Weights of a small transformer language model.
Size: 8 layers, width 192, 3 heads of 64, 4.37M parameters.
Architecture: LayerNorm before each block, learned positions, tied embeddings.
Training: a variant of SOAP for these matrices, 258M tokens, 3779 steps.
Each number is 128 + 32 x the weight over its row's rms, rounded and kept within 0 to 255. Layers, rows and columns count from 0. Numbers have three digits each. The size before them is the row's rms in percent of the matrix's.

# layer 3 MLP up, 768x192, rms 0.162, rows 696-767, columns 0-95
104:144155124160121168149091120170100135134102075111103104120109150099045150173143108110120076117118088178143127197178130131154101122162133128098142063173171106141123132141149158125137135150187144091136128138160155112179152140064124081130117106096102064135123111127149100119152107132158154132
101:135097137081138151108153139104127109154203137108154128124151117137176099117165188090142044166166095133039084095138154059167157125154083142061103125174130049144156122128175129148133142129124114110080168087109162123121118125064112093173166111121127114125068103144156098148137144123161129075
091:148130124128140099122077119077137154098103086165134063121180142168081181111134128144099053154105077152152108124088186118129153154115041124113174113123090097050089121112144082155150177116102117153133139190195146130128093100162161126124184149125120120125066156139121078153125132160196174067
095:137126134156139145158169154127136143135089132139049118100134186208093157151154126130140099131136043152150131099097114122145111142100158192142098073215088169108176099161101146098095115123091160203125121125118150129094126096136147133113095146127127094115129150161127061151102125144162140118
100:166111098153110145119147158147074128133175204113113173115104151134109148121091127086183088129112129113168179118133097043163125103103122102119075115120134159180178129179206185143172152109120065157114119116149162170092149177161116127099088180155117118183201162080169128138102105169096105133
097:182137086135135140098098162202132122171134105151107118069099086108040110126164148102149160111148111166104078130123179121136155161097154152147124107091167126143147192154116076136096122052167120103086172161123108114186102174085181110113125137116191139116087145112171104148146095095084122146
099:147121132184113138160092060189095153099158089107070068148158125108148131125081111143172179132089135140077186185130142136105042157106161128120153126100092106128176060133143135129193127099143115108176083144143081167089141152067067163142082145137145121104128144121151132099060124151077189125
087:204079103138120133137160121139146068153122125147128067076093135093149097113102154145134069158152076103122107111093123114138156111095121118121108129110104138165088115108141154157098144076171184090149145133055090153130134110176165095146163128098067113121171181158114112187155063118105150128
111:152109116103099133128132113137146168153067149162120207111155130097148179112096183144092198141160172137111092164085098118079129118089171080063124137092070112130136154146169122200115161134141196081154150115092134145145104096153149122124140137125148070171171150143157164105137165167173113150
092:160092119117111106095163164125101107206102150200122147124065147153116157190153137227064109155153100135179158134106065101095186094114116144115131124134099147110151213154138122130121164104099115105105107143098079097193103142062167070139104169134131139126124124121146113124150104120127136128
104:150166090085080124112134109091118097109137154151122149076179098149084173142151190113121152181165176116130197141138124171166119109072155057119132091200137137160137139077126155138173148156098148131177110079127071083145112203089146159181065097139143132133116103126088140144057086150189131109
101:105071134171119155162114125130131098124105082154142130102127180126124129141157085089110076144143108144095147083152104060131159128052128077146184143139159096145142095137156132165116158081133134072108107145119137132121082133081161135168149105114179082109177127169079090180144069122180127119
099:109094082087081091131090118130096088101124121086133191132172144166146167116109150117138138205063160108099167141155092136120117130091131097099095133123098078137162185100120087127149141146159126157117076142141132151153133153132142113154022177147181138163178136150149061154134120127151157153
105:156116163147145101148121110106107118170094113133144148154190128210131190156151109142094068124147146126150164125132122059110117126096161091093106140118114134104135085114111095191179133166141117159161103197134165138101080171108076144118122152140154077130113168131138101095096188148125160119
104:149115134078112160105123105154163121146157124156117144138110154133128199117094122157187123171118103099172157102119145135077093163125028130109064204103102133156152130190162137131163110112146149145131098171176162116129046122093165117148045105120147151055122084110115097129142116099088100120
104:099148124168077149070125145109091153076087116129117190159120161090138158121139106128152114163102084101140081124119175120088104136097161121159118112115138102129145175135197124142148042127187093113120076150198137147129163149187141122075053165099106144101146129112188121137168097143123153135
108:112084070123129084157146154137147142104126092173108102108173141113187118109121093097086097122090145127091131115143111115126150101164109059069060106130103110099094152099124125137112161075119076116133090199171125095127101151084165163098100122152138102093191124120166212114072155173100131163
098:145107074100174155163171163096127150152198051181072100114102128160131127085165161124155108071093145114159161140094100133056152130156130090122155092127136142166159103132128112152084096130171179157100138144127135188072117062083156083065092142157153157099115163067158147130149098165139103123
100:084141161110190149088109130142118046099142086105121119138124106118104124161158137137161135161126099176170183149103149170143106118144138135122112152170142117085154155081147123137036143094057151072145146090165141119155092174135123016148149137151112135128118149132092124109170120150126141115
104:108156178130093095150170131193166206193148116156116112149111197155157115088074112137129113140115108164195144170090115078204096099137081133115117106147063183053131071134093117086153139120089183147094127222078084125099112116161099134105164161178165106156076109106173098144161087145070091148
099:152089126170151121166130175200080129121129056163141175097155117117131117107131111157138102175139102131187138100161136133070094082169166102099142099131127130127175155121113141110227186117143100113141123143073105129146131110115136093110136138175143107150086172123146122120077157137118147084
109:121187076154110164070145142087160151134190093134127147122101096138116150124168134206129115083143113092142154143086126166101147119122082150145090131116115159104090088133075095091137042100107081126158121167131118206092138134128097119086069148150084133173118155130096137177153172137137099055
102:172129120137124134126128075093139172135141121056113170133057117137107092149121143211108134168102050110090138092086133131140166184168135203176058112175075137090142137148116138048124124134080172153085149147132097092118084123090082167185151134184117193166109138160135127170143134121148184162
095:112072116168167135114103093107121128183135125155128123118086065055153185122091112149181091125164130085134149101114131129154124102135074146122167127183078156167159126109164087103122064121173126119108101196100128147141134054122133063159125080187128131092085120098137131186157164142139119127
093:185164127117060170127178143143075081094123095099158089122175103152131148115198154136135120118159099095125143088113153149130160171138105120128154138104094151153049116168141132119178158085180153077138134141092076088131110088129113120186165128143178132120115130124082121182112066115148128066
103:048114154161138174080094078172144112130103101114082142082126091164167134088084129133173173203163101108159141087139101090148107113128068140126125078146121126111140073098124130167136106113161133114164118180183115134173049134111127120121098069107178124127172168109131112126124109117102110093
099:160118092183079147126058087198123092149159064100137098154165144124103081105076215093141159128122170139086108070075122092182088126121109113144124146146129120186075130113121143159151121090102129151130138169138121194095137166131113096100067152123089205148114104108132135128126166152141094192
104:121165130142118101163142114135134110180153118129093106052074051171138101124094212192119090171104186032112113132043157125150096131075092096132095134129126132152143131124129155164070112085120148181090140138104096104165112116120155146106172132101146106128159115143124135130091113200116081147
082:133093116098100146124129195156147129115121094124108133163106123122105083132095160126075165132115083174063054187138107072151104132098171113138132115158136203146122051143135103114131142121128101147115188128189100124084134137049093086116114139129160125090110173091107140110088121137111136159
101:201154110160127157143133103132160132116142125149143084117107159187167127019162136107167174093156173140144088111123085100134095101146188123135115110159106125168069121112139186128187098084085128101122141112184118100104144090100100135159098113140141136187130143119105033119155182171136102057
098:118129104150157196141125150116088154107167131124141112122163137119159163139193138167083138144103104127113171103145148059126106099135141115087117124179143086100122094074212150103124098083107158135177170140147113105162129124082150165095095136151218123072202160084155111125187184179119112131
111:121135184188111160111155136092080077107118075108109192130160171089080207141154092138143111059169154129122149145153108067173207139100139189122132126096171137177065147125082130069156105119179176151150083126096070131142184143162125121107177130168135119085121162111124150108189104149176167086
096:126116106115126156124094134107158120072126162073154102174064106119104165140120195132174092177152145111163055107112188126121135096116143116156095115147117157078083134100128119177147144111129134198082082117161252120102176148135128132135139138144089120113087139168096115152112141108142067140
108:133120126077168084079126120126150116118041099052139093136114141185142081146115145156151076133139097146118156084110170103087061120173117093124150120138101128145093119181173090171091131160082153177120067106148082138144099069169155131159097112090098087095167144170123193128088075091151130124
099:185081095131168152115115150154126082089122146119130171152055134123168138145111158157112128102168179146163093133135119118161152152097109092150115120096186128117151094134149088149213146084137195159193115057108161121152200107137084135135108177115134143121188144126165104135104127167154140062
100:172119125159129130160156100124124157137113150139118063084146102128115099115062170181068141139110119126091113110126096126121105056156194113142165182081115144151137100192092127103140142148191124085131132104174133116106135180149178182155107118096194113137112107094134190117107143131109115091
093:168171165123100072134209129162122139152139114132105145092148121090174160186112084179105100100162165145087119149133146113141067116113152119141155113096129108103126159124101151071063099087061159142150104134192079131165140145107140157135162119142077134144185170131088132126112136083158128069
104:131091119058150120126095101114084161128122125080207103127116155150139118166135088127120141130126160091138135143110162091175073126102079131149128205125109169144106094134106164181107128097096114192132128092139185125149157108119106130139143142108120111163154133132079107180119115116138107117
096:134164139127155105099115154121129135113129143194133163104142085075150117128055184170144124090166086166179161121153124164129066102191125067129111070118142141062135083117117110155132083193125147155087090163102146155144083156133122164101144129144134130079096158138113124166098119140143133161
107:141124151112069138132153138154154082120142120129092100126103071171085135100147149103171082109168112124176101139080173109124133166149124093100145092133187140123134145152055133127133101152109121145075121136193127169112129136108158114129202154105176147126081170065102220090124085161104098182
097:105180119114103092149140083130126180137108143203153150144183107144087149109145072136174094083104150159143139139094103132146086110089150129129118129093129125202151065109140082135145130143174170107132106104123086142173143116116098127156062114091141065138159167164156109138180130151114088175
109:092148168144149096138116117084136121098154113190158166112127125127144156158143183122102127118139169099120150101127157121104129061109118179055102112126115128151203123113119110087167130101094137147088085135064097121103120106139111104120092128085170120201086116136186111129157103158127118134
098:150105128154138092145129133181118082169086181085086159095129111113143128161116124111162112097131105087163171081036111189110136077112145131103167114178098177085093174152146131099148124071131117134079116103061110102131134175121122096067060152111149087131123155173146141093147150173110119083
091:138115162134129117090152112116163110110145123114074133117147152152080161126030115106137153159118193150190130173125115085170129167103155122137124163138208102150131126137099137139136136132114170144151106159139188115088035078169145080157052121132138136080144149117112075168183165091148119194
090:140174098108107163125150087212154131159112140144158135153061082122155209161144156061073145135154095130179137111110138118112164149116106086078206165138127110207125110070171159130089111133123157073107117183067094127191140104110156137144089170142119075085075125127166107145194082182171113127
107:129110136122165126105146077119073122124158069090136173137046188120090075104116085149212140142169150129121149144136120152109163122142127086115154160193151116159137126120128145123133122101084151076061123133117164110065105146165174137152188136109125140153134156145128207090176146125148094152
103:126144159194104133139096079188119102155127040166138151130137141141151145061129156186130086118145114107163134153096193063111088174104131131107139081106107136145136118152125055110135154123064152149112055106091193059109125107128127113128085155161154139125149098122140065124112160129183111171
095:174127107124101127121110134107146117141074134060172147157155125140126129074116148086111127121168181153120106182132173130143150103143110086095125123114151139114127108114141131050081145062172144124121176217147096039145093090160078145166086119125191120126143086149128119143102093155142169074
099:103135100116161110074119154153159111141148071094118162076132103192136111100120116110157107144127059136201145175164179161134029178169072071105096118116162115144148132053164109162090103091108146108143068125126113111123110186141164171139123128127156166166150183128176076155186149119153147136
102:129122174146134138076072107095196142121139110098108140101198087121160118133117134123118166096086082134176107105138134101095131153192144150092224101107131163161181136175036108147188180152136163153149080092167103199086102149095114117118113123133107122156139139129158104155179163187106068123
100:089160107099178082112111134093194145087152084118179158112104183116154122123140124097107141122135103046108146117098177159125132123165179150134096126095114121118180145120163098162168171087149140145118118105165167161143109163145168098150149143139133108161145154156145135119093101089128121111
096:147126194107138075162124164142116124150125110078150113110087145208170125148126144146120150137133122139134153102092113123149162104157101108105080172140045167121129119128130149137146106081148102173120101153146113167112128133152087098116114202140170141157150105130103127146155124143147106088
107:155106139174149181134139137081069113143064126131109115145137121166120164114084091121176091161122153059131172103053151124156163083158140137109120143108178129175102111089116100121117109142110136204114129154162153163131150160132075149156128179107125058158131132163141194074102172150138157125
109:138059140200120147146105118131114111102110123160137148125111184147078152158151129112172122180158144143111149097153100129088135106169109127203126098101070115113119112120162148189154167058163135124130136099115143119142068159137141152122153172136095114099174138142189066136103099147185112098
106:104148106138163077142177148104111104090154149126131124155201101140073106099071144131114140187182143037165172144169145095142148154129132142195121181125128140157184163076111125140134166149166139141135160134146181117143125103119123118120145073179099107109101127159156043121144127146138143171
102:164105146158111107098157086151133131084101128125129110103172087123116149147063143091104152098124112156161159178118106143160151142182084124124159160221188107123159129187181115121119116144143119064172116121171110138098157196069108127115059142097144131095130143193163128173174137089123113163
103:079137169154089191168081178084177118178104170106123180143096124086165138156140139116116127130170119120072175140106137126122127084195189051115115179104140108101136138142158116146138087095181187167151112119186077162149124106102171190130125116038097087095092075176142095104150126099144135198
108:179122141096124143100100125072143107124127136108164095129107131160093119147156099078201157111153133097156140090086114131104043106194141120151168084173159142136119137099113096126159108111176080152097127194127101162158091114142141104138136146184147157109181122124127152101128140093188145080
099:074181108078161112099084139153102127051131159103132161173136130112102123129094150129113092167118129112204109117115119110049111104108092151105163118110156134171157082210123163096123116128122152175118120189130128061139088104085163123085108111120106104079125095134142165158122079100106194107
098:092149082104086127137079117073177188106149137139086104103097109150127173138134160149135130200154121109105137173152050122111137119173105120120140112067148128180051125097131064153174140115102158126147134130188154147128150207116079181166143104074176119104088141118139108117148160121109123117
108:146093144137111184123096087128129146077104064116125088155132105167085188050102090106130170138108143106183105142104161180142084119175101180136106046162119131153137098112123201141145081123135141112148113104108151147128170139174141119116168159111137119102033160129126137090098077144169103147
091:077173140135106110136097075122163063137173122160125119142072078141117112123186116150173083055126075092115148103129063129106140130168184149119165153139125116120113062114127115200088119137047134118152074137068164206132090137146126156139098150152114121132108105154162138122130095127154140108
098:105157131140114112137133080125110133180036126188161117081128095185093079113068171094138090093159162100127089140138152112135122102153114194183123133160122201172147150182126147151114107090144184128108094160192152154165132094143090075160128088110104143157101103128171139166160115141131128110
098:138124132087138135072209100135145133121141105184145179132143105116156124086059129139073173132160119123057139090105153163148126165060127154110076175140165137087118105126185140196181126109183134130088143097154149162128165126037137109129104106110168091131120038123164179112100054089155098111
096:195116093147090114133120121167138062131138098155106174117102122110092166105106091139138126141109166140129138115198181148113196160113070128160109111161101088173150073146122142099180126107105090121091104140095126133104142127119152237130082171162121109127143156171107111155137159141128136162
108:132146186176125133144143164119098162087183099127142028104060101167136144098121160187119095128144095128108144139157092172129202096150034176123104100102122108134111148129186107152133127168135124131172095095110127103115126095034152097126081141111135128116147175114114161207098078161113087114
101:131115122132155156135130155124121177179101150138094079049088131087055109145082179034122155161137128031110186127077142092135090065087117094120132146112102101107130143144110159134157146115106212169137101159114119114108185131102172103161118150207150141111160089102123147125151130142174160144
100:168121069144172116108138176138110156138116186086130109151147147180128132051101124113115129108192164159124129129117114148164173146131161077108103132195164150128110134170163065132120166125137143163154181157088090155095109153097153081132154194146069145143137115151118100130175160117131144090
085:180122096165120150113108096110142105150192134143145119134109103126088098102099156076123092124115096150120205143145120078107162097135104172169127166118125094176087129194085114204109097129179122081156125097147125134157148130130141132127092182164099136152070127137119116087126137080082083066
108:116165180186072176119102122150143090165176138142147182096108127136140192185185140115099104141167135176167132133086134174101135166126151147124097145149119132069185168100118128134144104100177118142127143150153104151108075151124127082159110076101109115127084105129069127168221156087122100136
100:117163096120123144131173106115120163114140099123104164137110166168110091130122162135175125115129115176118175109168124156158105108121160165104000110147153138114149097204115122123160147156141166123075130144150122148113122103168188097088122152141143124096127142140143127212100180204125128160
093:205056094019070111197167088116115081081124126164104178103083110111111086109115140113098125150145148133101044170153165115140089089092122135108091107127134104085160148151150148170151119152136136065129115147144119193115092089133118165101164138101088115124158070119138132106126148164190152117
# layer 3 MLP down (transposed), 768x192, rms 0.158, rows 696-767, columns 0-95
095:061134092117150051160138176168121052176129112069130129144163099115151120094120130180062146102140172086144206164149101160112113126127127099140123192093169135067106133141120137089174109128107156160156170123136153125142119172125150118161172097101144111142093094166082167088142088109090164116
112:107106139122125134116082114172125163102144128144127138102158147119144117086148115146104138153125131113132079104085086165062132133204133067078147162104104130114080079096048109129112164173176105130091186059114152110165123083137128077110105112052199183062097118111167150060113110168187138122
086:097115127098116112071155116078126085192117112094137133092119124160196096119143138132117136053170170142149136153128096131101204106158144124139077172093111140083152154138174103135117136198138109117154145159108158083131135161155093152121080127172096130122146086123163124119145132039086129129
090:133142127081155214147104101097136171133121109122116198149181146070137114062100137166123124128134163169180123145140154191201142128127161142154130104061153101131142131117115079135097112167135110067141148119095121149132200139061120179164131072093139151098148095132111142098075138111107118170
106:142110170160134149080116104112178161125163121104095174140093164145172145149107121102143087150137077071120165194072134171145175146129077103111144108163124107107147156095173062151131148114143090172093112167106161110119114105079158148134133133125067122054167144103091151124135095175119129126
091:126165106109131164148080185137182116143132124102162156136185151155159125176126092155150116096129055172140101109144137135116151110078076143112171082133116077064059099104113148147125128177117115151184147109150124090104132093148142095143095130164137157127159111187114000113062156126114138131
095:103138125096145142133124124112179154121087158116104110066146121114087108063170115173131132168151149059112103189127130108123105123145110144099090124138126121069107117120091162131151182093153141121103141163089144162137098181181139134132148145157146164085125107165197187119123157142044158151
097:099151086146119127152076143078150147126200127084064161130120199188195119134131104114132217077085171134154198181173108139169116099120123098110101148120133112157123119198139196156209044091110139111116144136184141151122152090146089140142116138163119122147136134147155112104135142154159037146
103:136108112129119099180138125167120074148109135156110195141177113196160112147125098175125166130123089108177104118128158113123116169159117090098097158140103103067141125073112168116099128136023140142112166115133125223151149082187118130103146134107120042094128192106135159096186135110174132131
084:095114148105191090088109180149149106089191168167138118171128096132077108141161097119154161165103101134110112084163136143149127123137151125181129129133096150115105079148129145175142115100087127138121168144137159195151179093062153154086104167111106138144122148061115049135121177081061118139
107:153108102153108178118067122088224133130170148100166153146174102137135107143141160114132160050166145169093090160174110153174107111128150141086152134088116105129131099097119124142183122128161085142122115141163097100100148132163105171151088140029116129112165100063119116136118125134200142168
099:091190141147150156130071122106124073167177129116183172081181152131095145121111159098151151113175165132130154155174175087205079109102137152107160126121097165101097120119076113151097158127175186134085126127146145157121123112168182098121088123115153203125115093102143145160143115132140172139
093:103176142070175109115130113174129138137122179166083159206131175140150118168143125127167091125097099105129157165106088139171145107153158152152111219111134164083198145149167117095111159101156112140104152161126144122087130189082133066125097137086116108122154087082098194146111170097138065110
108:118198128120096121154198132177108206108180126176135150207084115142126115138178117138112156118096111126090105091138200105085114127129130175115115176180134110128119155168136187137095072116127158138097147149127141171125112158110174159142142106122113126185133132120098148132080089134032128088
101:178119159107112091107125119160105056081106219138100167086104161129107144089116153150118150123132107133192112136167117126178196101139159106185146096156101160184089073118114145086127065146104138179100155132171093104146100144140055114148150161128127137169136143154096230134115069154158185154
101:126138168139107158140138114089121117093093132109075109132092124147105073142093113155101091103137122106144120136185176169120146143148120137073111090102116095171124095126131139174120128144122133208132136131112112161086101146130130140176184104184087135154149108094154190220133131150127067102
114:190118142091139071144142117117122156093098167102118140116166088144144144102116119125167154161168135130147140104114130175114113138126083158143117110096140150156171102078145113083126122085055183186177152181127132136110152143080095103123133103125150143129156116172095217102142159134085144091
098:162116131077128116226092144133171115152148102122122122171134080179160144153101142187162132146111130171098124136163118121109102149109075177154161167105131097162126116108118153111066094123128068109089160117120165206137123134142101160132159062094147065122107150105153132068072117137126170053
097:167051133142119142169135133176152126136114155148120114138100172122094145126111128127121176135109129125149114147154119106098127129083118086157167049139129165145044113158088112154104123156138146143132124255162054153135135108111133141164117081103164152135156058147121175149083124143071114135
098:078153104135102144061131086090198117131100140185137090110140093160161095135044185116132122165155080125108085135061167158165127141135148167199136113173100149126145111130164123181142104106105054125121168128075156102129142147150107110152157115159164124131144104153186222092159135103120134122
103:147107121111115153151082075149110086183161126057095169107070149145158113128124110128051224093115118030095123120137123142116088097109095092196085137056167195128120131116071116154138092099096132129138167085158073156137141168126164123138131122126170079056112119146083193125131112095139148141
112:155116033129157146089116104118122129154172119204180117120083117106158176111143139056131111122081175119125129185119099078137055102119158122152155075116141126121141115155143113097158131144177146127141112101152161099184146093093131117167153132155177093156127182200173146164159121103143121136
095:069159096114118125159107163156082162125183153110115196132098146161134067132149108108141142086153064103130087152085158130178157168169159154152154142116118088108199129115171123174143203102138125094173183163124100099128196083167081123144070127080151155093152167132059135167104122086125147157
099:141134128118129096159097190131123098070110123129177145148161127147157096134132142139170125139174143097121171154087193188108143154160148113111158084204126161077079110148068094100149095116175164173151154095110125170175099126157150088130101146045112196135178132135115198175179057107085173104
090:079147133160200124103071102127160095140106119141184128132144168125137075176110145157094158117110102167149144172124121168067096152135177116085088200092116095139133164153085119120201179112121110098127127172131136120137102095120131089094097111127088111198192102141101124091096143075176088153
097:140167111145111138149153186107145119122080122173176130177099130091165133153107144173094146091104121126081124098133160163128134122051078141147141149133112145140075137148130152084168159168074107180115144163123126130205133103096135092090154146114155151106095127154131177089132091138151118124
108:130127121115085123151194122106149097125094102068103099114141137101080127141109116113163130137075109068153150160160127072170105129133081095108150119108113104189151091133173116152203133084137096096174177141128140124168173130129124118140135093089131165069164077157106224092146129191062148123
120:166113139162132162160128110147130180134137121066116111128134161094129101157071113061148183096151124085161028136150125122117112186145135081132183119166144120133083196150160144101123144128135158125169137108133076050106140148140128125128154096100181140163170117094106144066138204127159119147
091:105166107145116113159096110149093110145093164117115109126140107112145188140178167114204121177131141139123164083133107102081188105136160147155125120159082072128172118107137163130161134155131131148118086156152160122171154110131164151113079153131083174141182116131109145144185104111115153144
106:096181091167120082100119137100105151125087132099098101150147167142172082129090155104144141128097086131163160129114106127146115155115079159095107136125149090145117125087162170100103178190062097163129149123148113174151120076188131064143102147141142123153135129121096145100144143100093147183
100:117128135139122088122149095128116062126123112138162107099164139133143121128185127137040121111096125149121138062112193163147185174114068175127126110118198102080126120098150047180091102147079131131141128105085158159064137059113105139109148167097117101107136111163138115149138132158073122185
112:100110148131085106071157106055104103067114114181156135113145175142096149135093104196110172106179129099129141117137108124149147159135088143079117058106145157108206142118156098164122145151141177163138123128145090148147127105108134142080106119115117153200099149173149165111156091103155157094
102:141146088167203142106090143116156125143124124152107082113129113102184151213116121094133139080139136117128135124142132176173091136104141185146116103075103119115069143084153210138170090129169119145134091054124180171079136123105088163127118096079095102137130145122146115117166147198094105123
109:089149116135132099137120113120138081104099098061108146098131172141131102133160116162145145116155092171105181093127134191185109145122153132121136111138094122148061165147108102108078076119128105117152118086149080126107125128147123149116102158140106103138179105093131165117087111139155107140
094:079230174125138067134129101181174106138153149102134210138153096068112112135153137095140103135125134080165124102186169113131124149177148157172139115213107103201157147054135196124139200165098131110129098135156138176091185141172100076154149100116159125160094101164107140081094163129131166147
101:115179143097158110126152152194116124184116158147138112171143149150153136130103085179127153116139155134131119109132176119157119108162089176085164124076138096154124107090205151132147080135190101151157134133139136079146145166101112167136180191174092065094112092119140134165160148155032126096
091:118188142120111172105116051112102118095160173144098123091097138116125163082140148137125101160110115080139081179146208102108081171096156118123150161198099141129027132138098101129156084105124143131127139145087108095212118156118060151137142093128149070179131141133121151139092090143134134118
095:120122157160089144127167166100093157103139119144184135082102165241087089176198143137093143135101087126116093154074118194133180080160084182078044168133133152129110105114105122112169090137133123095068177079133211143147222104109127094114122105135138151143111140145095124160108096143138180138
090:130109044126135178075128099125124134163124141120187102152110157135145120131158101111148133090099137145087147141090094175123127125111134143148099122112180169116117102093142155180112159110135095128133188176127136106182141131076128100151104117143165106127124145218135191194099173118121128163
105:105123142096131146097177182105078103152117112118103065131108132167083142152125195123135128173146193168087140072149156119085092125101144158161097093078141125153128141149060129167135089157186096109097108024145072140119147119100122141146116177149150132099116154125059187094188171124098142100
101:138106177163110099134100125153144110079133132167070130145127148172144112159197099112111124142131078140081164120054213168129133142126123118126177125089149157163083126140134121153174137116135075120122123089050111122167209152084090161058132094076068117087102136112134078178124154160117178153
114:139098090078064151135171117158153092090155112136122128095149149116120096144180144120158127112131148171062095153146131130125162110159130159103134097179189096143183120141131119103105163163129180133101155106168101094137114138124162122122094115095141068191151107097140166121195139173120051164
103:076160162173089110110134093163172151113117158156127122095168043176108134176173158145135107121133132130139166128062123160097126086148097106132138149054116130081124139101105160110081092103126143104104093146137118070168143161153108124094127055130135140128116134092188173116104174157121123124
090:094102099117118097135146133147154142115169140127152140125144161129116080155138151169155147105098121156129085141156147163105099114075112109205158066117124128147104100102101098126125094134079105108181145215134151111139139085105069155134149138130156122144110176135132152128119136134093139111
091:131135139150137127125121111212139134152147077095123142134088147151154159108210120078071113124149168099142104148141178108174130115090087134115132129105149106161187116076148150126133098130177167135200186168181099097068111157116122079124147085174113088141179166180068115094126160134089127145
103:080161128117161098132088135116079114074179157119103140100103132156132165122120140144111109138061099196185137104140105108128147135138146150142117160163145065131125112085157074161123082130143084061146161166103108121148139119142149116111125151129124169193158157161138112098156066083105124131
100:122158084133125113125144105134198139174101185135148120041145135077150166197091141073092105152176165120154098146103122194185095125147144147077145091085128152087079158140128102151094123162144118188145107123121151174099171126079133202101109132123070146140129226142120177125202117076113082131
094:101178082158111196091125131187180149167135146131146133090174145147119169164163104152185119029068127130116147148157148130149149087097122126116186116166084151095124097115160172110092132162122083138130125175098106130073111149113154113147118156154132076198139124097089144169171174144089105102
105:135146048125111107166111112102110090145103154051115112142128090101178071126145122175119145118088139094144105110185118156115133116210115102072209147163153100128106081066121092152139134126113118145132113183151131113115116103035082144088110128099148170070171134135193185128109208126119147166
108:148096130094159042147132176191141153160089082165197137176074115093101093114116111108103097179191127140100123097115156119117126145136138153113072104138165129123081112151122168142140130150052078136134115122076117140115120111118140166117099093094186120147150106131133078120106116131103142092
101:126181141105132195129124112118120124157139102188124183194133136177169083131112099130137102138134128092128105178093139125194091092120114102077157129153125161133136066126123119149176121122088143147134093149148145117187089106071134118144155125111090102125086136155123132109161144173162117158
087:148107099160129147084162090169109169067152152156117105092116128155118122104062164141151103132149161163169145133133127127135155103071165114122137150142177078093109146113136110108117136117157119093173090255130172118125146125108146199150137135161142093130127109092112094114193131157115126128
108:097190104101099109107110159163145148101124125103089116133080117055129114142150122162095200093089133115148121113147121125157101083126123165098180072109159114104147218131088098104101121143136143143159090198145152111135166155129153168174169158136161097117096152077125180089214099147119136116
116:094109125127175124011099138117095135099130101175146169130137073155079151225062121148121142134185135162133096087128073112107113123136138169150127146128170113109171139108176132176063147093138113117100167107148211146118123161092136138132061122131074090076153137095122198161125147142145142156
109:101122145118084137136064133080155121067110137171105143072162127142128134094147093072153196115088139105116063154218129163201088121113139096125162132153098070132114141113087165160091118198088171109123102130117152141127177061195125145107139072152169077129147091131111110164152155189052107185
095:153132112138115119095163133127178128145116118082164155105096102130065159214155112108143108135108047119136150134141098172168184054138123105113149153146172144138034086062175154118133140120121126112175162084101146108078094123109139164071150167159085169130128141185104141131147147131149106154
103:103167130077199140128090122121150142129053148179138174149152103168077096166104120163170095132108139133124118147070119155078092119124135171137075118168116138093144167094170125143125134123169150078144131185087084167107137114087127141130100092056120134139091159099133145174104043103117146123
106:134122146152128095156090201130086168123144102173147223124120124134112175154126112126122117137236087158099146136181144118125154087136074092137196128119053114115111152120173175102093115167173100141093117119116129119111146126148112130167109064149120127103143120062140103084129078158174102074
097:139108075167152104135107118167095088149162122108110134178123178131085191084145164160147112118124154135148102098048096119130112199093117123180145167089158101083170113178131122163166159110180131094127161135124105123192113112132106157144139107145174089160106118110124191058111149113179139104
101:150125141144147149064123134192116132140129156106130141087127149159092088130056133125152102131084137174133143162135135167100118066135119137116158187102081122059131075138151118135141184138122128139166119121136140146152111155145084132117105133143175129107104154169170094127122150076075124150
112:144077115051139107048125122153153102076162116087138096106123145154104159069154114113124155119092189158100145078153135176142106153148140107148149103154160142141183098133125146172091182146128135121092064112193136150154154128131090160081147123079172115096141101106159170051090142051144102110
090:122210181121158162122140121192152160187104127100122095087123149126101129148115114156148121146144180070117108104106121127160103205126100077123114129060118202063115150095112124139082188180109095149191166134106098132193135102068156177077146108096166111173165108143171131121136180109117174091
103:139120072146131147131126100138187103189101079147119120116129135105081084201102125158181138067123144159102129155154129111150062139125108209134153181159126165148097121139125097085236106092144159137134121127123181190124077094118177135148161110109114132151138077087107133122105094123137149167
099:129133110141178109089097133100174129122173127184158138155133163196150073115127134170146085108191108160131140125154096130112105031132188105127150137117149126107076204172143159114101138133155128202125120112157164124132140079119098133102210131179091148124099076119187154103100147155104133171
105:090142152099128146191149154094198159093153116162170150110105111167120124086103125131126139221152156122138129168129130148061147163148115082064108127163156110148141131093078181182164109143141142159129148131126086206110134130111141121126112116130112138168154100116079112116108117077094125136
117:169145138112161113131155136123152095087131141161105108116161140100085169087124126110134137126169096186168079106149104149140184165147126100133116129183170120149177108142147139183121093137159089089123120138102115109124120133137110162105088137149106127209118101166092242098058119114093089066
099:136145134111068069138139111232093101103114166168132108132124138178173115151164088086122184170124135103168065114110140142093143147116154109183117193135150119112081078188107135061137090127132148195117106036163159117155170141122111129094085194135130120125104158138071114127152133086096157150
101:128088147160072168087137137123161104131126103166111130116185161185142112113037151184105213112075139083118163108133091083116100120157160147139132118185102111139201136123173155157120077145152120164134067148127151155130110170185143155122151114077159120194112129112108151124134098142105103100
089:154116131092113074075092147116105160106158120186127126168104139134092091151109140179062133106114103120149156179122177166114171146092134091084097196091157160133140173137132132109109129158137102088114123084119141170138111151157109131123161064099166125140162065159093064093133120144150112044
109:124100116110130132132130174120144100072144087104150139101172129145092105103120176125099131157112108117133164206173110137154124121134111114137129075072116129080109152227148170103191161195170198070183108139123096097111172134122128138139155106098099129197166150194094141083134112134106150139
100:154120088076153107129082146139067121161176113131073098120068094096149175105118089148111145109192137184107113046124085137100133152141112102197146201112121086130141142083094107096121144125148151098124107157099069125071159128144095130055145159150094140103185097164111132180168119138163087136
080:064179139080094150148176154113147142116123114088099155074158118135090119169152087164156121112119123080126130048139148151141143111085123134136102193163154157108090126112068157141149090090089160105133177150128111134104145122143144085136092120129147100111131130106191000119090138141136103118